Weights of a small GPT-style language model, trained from scratch on English Wikipedia.
Architecture: LayerNorm before each block, untied embeddings, ALiBi.
Training: a variant of SOAP for these matrices, 127M tokens, 1932 steps.
Each number is 500 + 50 x the weight over the matrix's rms, rounded and kept within 0 to 999. Layers, rows and columns count from 0. Numbers have three digits each.

# layer 2 MLP down, 160x640, rms 0.145, rows 88-159, columns 160-239
491512500437385565627483514428547450529552427576438476486496485521476524524457400466454492510490446530486556476524471463482454519466459465551560491497456459477515471476486516614624389479457502552489493494453486533498509557491523563524451625
514441497457516485508460503582483435491506436587510490523501481487387466492461503495523498547500488441470488495441437504457446548474458504443441527466387430464563497538404558515541496486528488481407533530424471487523474493473525490554509486
431556474527520484552416389550482468524583583478448452512527536554508498548484435500494585535525407444528516488488533553446533464431565466551461475549569566486501492470513437467504542472528530492463476493567472402427496511481458550472468475
464448563504507538441539556530420541460460503508559460460513485515621428506453604493550494498378502533482442490468505454523489558533479476535472483547521539552490499553494515513543539520464508447423488499466506499547484518553443488481598448
471440511594510515482495503462579410460497507454523462459550531503468491587587498576518492504437441450514429472479569490516499598458555508532436467556459574440584484518448444461443416563473455460446513557482522453541562544547542578464459537
488546478444418560429443470468422505455483516501504485584420483497562457591415541564518509511427481375415479509488584450580450564602466486447438480553519433520506488540513488489568406536395556495488603490516506445516477525572545442448594473
447569562404498549465471427450455535527565466417473486510542496474451496465603523493464566525463480461567453536464530478422389439541499455466438512471486516541540484514486494534591508510520510531454460408510573402510457497553533509504506489
422500619561480562582410550523436456552479516565503561504444534506517513496503485483552499537500456564449453540421531458504502465543359550516552538559453533538554508421571440553504562566515501565448403547398508484541557472493465462482444518
462474545568523591514570538439537465519516554525540469473505492521551491452484514456532525535448504511457521532432513435477392457514469532516499465529454508512524458581418458505498484548535548580540509555516499532488588542579450460452423493
457576438443603397420483433460534487513536543554408565480433477459440473512535480562437580550465520458520501517517509531548524592545458388542519464486468541544533444423478426497518493551372552537449478530452405548575496503477556549598538459
609476461502421517465504465492498620509452438533532517446490546544452485483402460582449503466516547538471559488552513482568553493517500445437424606532503490476497514508345497544544511502448474435389454541550438523490548561507542539459542520
504538503547519465470518444507509527487441496586527531560504502485565517539542553445484502521427541483546453489521606517615364504481403488477510519538556537476578409454480494495577495405522552446486548504511518441490504560490525502433541495
554508519430408496504538458487470542615390517466468465505422388547569570479498455499433513571464472481536589500526516428505510442439488428459426477533487524485368459468509457421461486570529494462494543527452469521484545553496500487512531492
453536594472550466414461518472440491522552472495500532482520487491469405480467520524470475470488601492496532517513517540436538494569503493531548522484658487461487556522567487568562520367535550496559310572469511552550523542475525516488481480
454526583480526439497484454462501496447454584449457443491496518485440518518543578492554540522443424502574471539472532462460364541468460453495484574508475505516474442496536506590404514553501415565500478543482509529451513470461480431452526488
505472485525552500511500479405481389473422524516485458480520407470553421451503529532437464518501538491434496501494534432444463500512500500454618477501548426521528478503497551516464451584527523519490524484498405539431464504488505529514490528
517523510544558457592457543492430479557446381497487505475457548552441408460543548535501499547507407491501599518591427495475448476532517511597503545472433541535534518450502436502463576541513528481428574449564454526551497417421471479489469462
557455434513496454541453405465483524439527466524593505428514460472551423557502544523552493445413500523431447472467564541514537523478430456460576546422507404506469550502521472497503525505504559550543506529557545528514486454478565468522607434
583471539454562467492444416488451538505503502556442470535484548551473597571528497436501527439414541500492607509610502462572495521506496543490399521528494551383419469402476490468470505468500548495457528488590473441542488514523473538474449487
451502512490425469543513453526518452486564504446486515426552524517495493484508416561433491489552504552488462484412420584420503532514497549532557396444474489455511564410435489508475453541532451575444508513566542583388470525518412452521468568
475486462472510538482495467432545532493466502518457483453498532573545486487563453561433493489430544556493564453516472438463429506568464578581530433528468527521560472442517541543547431466419519536475472479446510587443547461463526547564532471
464456387547455550547456519534534481450556508441464476492547457513471491460530493570561523450457492521525464465412502571488498495514497501449465368562445444449539496501501479419500446528497508378601548435455497467485477572469460507529549509
612517576525471510460459503513525538484487463457461502594475444531510506539449472472557500527456371434582273505443524473465427555463494555543510500458440585508476478535508492490555534462473555537552421502462488512386493458488528566460558579
492532457574487512536463562517564452425561561438572428511482544484527495513500486464539501504497423445513397469450486596475436469497498531488582510461483437496479559457482465575482438496535640530433573505579434447420513563503548512511489444
523509492476547446524499545442445481453529428425498542451497502477472442494519473472536496410540439531507530481622575561453483488536502480530430507592576490576536512572475503449446486474425509519450461433538525547570514538570449537505526470
500487500540492438479434596519465498478434489452419479468430516482464435549450446463448482534493580462488536513536540423467516472547483485527520462423506473535383463462454590429493457521500451487403522525500560547404511516444543459447440446
460532426462453502504505467525579513470465516465544492464559476471514492470571572556514527545483513500589432524484570550523485509541543629502505489434556512448539529516500458566613497560502590420545433498508508392491507492506456428537541430
505487563475529560524511584562514413485391432497539480581359561548472466561439457458448562496501539521464521546535562508416516392595449515616446444447435478485511423502564460520490456587545471501565521426445478527518423510450447532418462554
563517473591533463516490517550507452474496492495523480481552419513649475500536555435479517490568524572448686556580521507554482439517436501478507553544371525497478578430529493482599573443454496452516434549452515545498541514488541509498443495
463531555471520524523545580453527559553503469489494500498540460537517435550498460499621462489547580501408501474513504538460487519448374519530516465568575462530588521478556570467438521453434523562556554452327436436621479450582531514554425524
512419513460586469572497502476486508543499621523478394469557551518604480500530515416547476447558603517470525491409518542488508478446451389455458516540540468484554549499514492399453598497437498609500539554459505452564557449577567523543538529
448441506461597525602510489466496505490450493539478507509486521520496526493561427476523543572442371496482489544426449438492486559451509465449428537494544489463563379387631442547474495535439595527512550565531623550472550525488611592481649583
582475529440469568477511492474446493499448495451512440465438501479494379450488517561551448455558455504442529563561488495482459547483591486452469503534506503475531486480542443469521496470525362590490518502451405580480539519504460515466466427
529524445475496523518534548437565477508434470508532485575527665474438523582567432473487495573393525550523588460482506433492406569453474547467481502493440500387482472503533462451540421519530550543504442432532497524439441485417528482565578412
523492576594564423556515446559474556424446576447515534478474508373524534531540473506557486537462512574518473473533510420519479559459550438527464572379459427549559395515489493480491555519485512595547541548527507500440525577525517478463499549
437509492514641481524368537410513387542494469468517523525533507469554576482479463530490537459420507544470487454530539444623401372497451614498444562564490460489567405471473543434492538466428463481426622494615387507443566487444437412454509521
526483457612564470520488404627573449485481493561612558497367596550504466507557579412603521491478463540596335619557460561477435514466522516474517361510456457572493499626534491497529500348626496484494438544441432412487485583547559617488414526
603493619644416458476450509524524489469478468523409457363529575463517552465480539509518457471580419522501527534488575509555464573546593462469470518522475574546572462434582547422472439465506495549533432450549441495504616492395575461512475536
508538502478547504426460504520537456459475492567485516476449493441481438478528427430510458519490534487518719437495471531413429436607520467504488526485459405467455544432530457510477466504506505469444418591565495565490526465400528466450592518
543465539521470450497552520475505530572494447492514442470481566489468569526567477478482481485535449560583520500523428489567562510407412515621523424539471557518506511510522541501492547477509502445340442470520567478491478473469445458540477473
418513517579429509544610448513563636568470492536484580589517507514465541512476493495512555436467518503479505495483550535446430527511470534517453461397529519494523521525459493505503447553514468461596412558505533444433446441475504492478482510
503451577478509511562450604525504512521517535469455555556576526535467622448575600525485524476567500556516398499528465567506454476498439494466440494489449548509500516508512493516498485469552452460538432515496570502661498561423460497462436525
492550512493580377424497575543545428513501540468469522429457579500610504472496510493519472459522515592513499556531469481525513614564470549404379480511463429598452571482531398553521481545486495489524488465471535509407509461580456505495479582
516499437559383428541496548549628487480594536563511594377504561524497536502550534438463532407485419435518455482638501437528573542532522501535575396564488468475539553453407449569538525497485503442504430506556558506460523534486567405543606426
551531520567502452492437420568519448580538473551504581611501437445540534545425430502443515543447556335403461481501511508511530511552455522487503460507400454493491497434459434583492394530485539544553476516483493438609586398484492576429432462
493518510443524375583509494533470482543521579525402485500471499499476401514559488593547545472442466422481457531520586488446509593449452521604477478469470501536478523511471513542484526479481547455423562476525440488474494490465446567502397457
589485513425499419529496573491484438455482551553575554490488412447445494516479479479515529557497457458493461469475556551531482452434447531489572547401446570442500526480519425491510497472546584394471484495479487468607441522535441539512465438
534476461532441416533493494476526564470547480556538475387495458521534389482540564512486508436545544487520473559435502508501496477544495466495458573501480469644501589523549520495626458509455584400429565439490500472415617483465433545478499472
443523516490514383520610553495534509552400483471445510608453603507562481496476533540511467430497516512488439473395425503459495471485454453493438456472528525577452515490558617495529521493522559506453543461573525504430476462498459508483552527
543477522631556441463568574551507533469483570454521517498546538556546514515433518503488505443469514527459469490460556499459556508526473501441485490450439475531477569501589491550510509550554474453448423525525466487540583492516544450524468467
521563627412413405527476537448586525434503537494521563542517525534509421506500443386551475508452637432394445520483544496458491441528607568533493449492514493553505503479547511591446471442354582532534439607491542522490390466482535420427531572
542480449507505439526569485525537577598479478507500584628503481516521533604522409482562558628534415514501623587490492442524485399470424452441450566484547550522478433538517476403555618402493487451561504571501505426488454559482516526411509383
468525481404455501556516510445568557499528465371560518458484546473562472471503511509520554505455438506526421532631461512563511476509423457550604636524558520514404510535576493548521475494513586420517500472428449508543552557485454529515521430
517434460477438480537527462558413465568494500525520480458521384459424491579551520542404529452475542453436550455604550497621463483446461538561462542523569511506543416504471525597497514430475466455485531478511470475545519551503466501524542468
465416484544537534493543491500503504557558459491538561470472516555513498523429473555457525543477498544464583520496453516517548408531426497549491489571551486583505605498501517494500437504536471429493510475445495612506494462478521471563516539
507470482530446540489560470526519447500473515604522557580507548481462549558509459540490538477559436436553465469444517528530591579428453468584444526563402552481576532522474407455490551620509534568535527477497527573469535457437575529488502550
357565493528520540476502512447465493502501472525526502615469491575395450588487517442544493529522536463542507497471508468376527434513424488459527384565521460548390562562461507608545530542481567483524403494560554388548500529487452515579518410
501454491488532554437517484541565465420525512442409540570466456543360492433509525483582530513506554459456561500581478437594463489609525543641517453490414458627447557528484467507527457409551561536442596515543498458569494441483493472448499396
458482442511586587431448536447509408545492497485568527520603525451435517533502455467420542504518556427514450578584419495462472502480453545519436481443503409434525486504453540460530379498495526459554555437383490531589460420519459515531555470
480518486483442442516487507460563512524614536527410389560484567494528428505545441625513496509551526524545478495486486492582448534480537562472448473457507481479542452472506448567446539504527550588453513505345567480485487447485551413493606442
594558566453474519545411439394470565454409517515540435505569490614494601452582508527515598443472512512543519510498537516392522490440528532517570547546524495464562518459591544528467565512484496353484546435555419498492476401483496384460526519
414392538514522530528611543551516497572447443432511525551549508442431400500449473493471472582414497616430522468506470540587507561528552533424476458480535406492573438542450443497522457511486432438596421494558557536574412487489518494536493509
466521470451537471497484539474501504522580528475495494517468350424461411630485519497515568442548483571496639555492584530529429500537543484545582549569521528501480547481464562488446424401474505479643586571511420528355522529527494460489508471
524549466535448457574543551592489501454510490472465570486391501541466486485539517488568492566496487375551458494464529522505520497553557547612475475549380405573504531482451480363536522503520438430485503565447462501499574603530533488633460476
494496548448471449554386488535498476550470455541524532537478373498539462514618567583424493500542471507556428422463466522510464569503469504485478429405476589474484545447545449467461503443452450544521496486451470495532516526542532497451538539
529477486471525484559527426469491414519571611490502470503491480463557429561477534500515478502419486593423514548450524455496401572470447594498449448516445433525553506461492504489461502478509456490550472409501504616528458453455424452484420333
542499441443492568464548506460506499503509456600540453508464535568544377435450535449490521397508493513462546516482514469420491497483480511510538484515456561494502498519459478542462496568507541510489518504450515489478481510555537456515385545
546411492588472545475442457479508556501459490459485491544488493526470432501477503437535504544531552563467512479414545621446506513480529521532502370446464543515378531447443510478520433498422417448424492521474482478398446500543449503491435525
533478535496453389443606475515466510500548475460443506528561517548605476411486460580488507490430498575487574564402504509488548586495492551549498477526465471505526477384504585510454398542498562500449452449456579543553491417431519532501505500
498441578550546572470605511559483451472548501514501584519448508465407515486549498500541524479487503496398474486432577425361544446497410534508557535496493499498479534477479447570515438539516417507526563576599417464513577450492571547507578454
518556433490508440550461513557435491503416506577470492453451480524562575496480460486572504533491412426492463460473613530480433384457543499481504522565505528489503511454500447455460426612521553415421560526556493447507544569492381530433450526
511459447500491536467542507424547509539500566461532494478503512509586463469454474542505475409510449497549522483501551507435454470488530473480458456570457516532418599495487597517488491459507492438505463480517508466406495560540524533505557464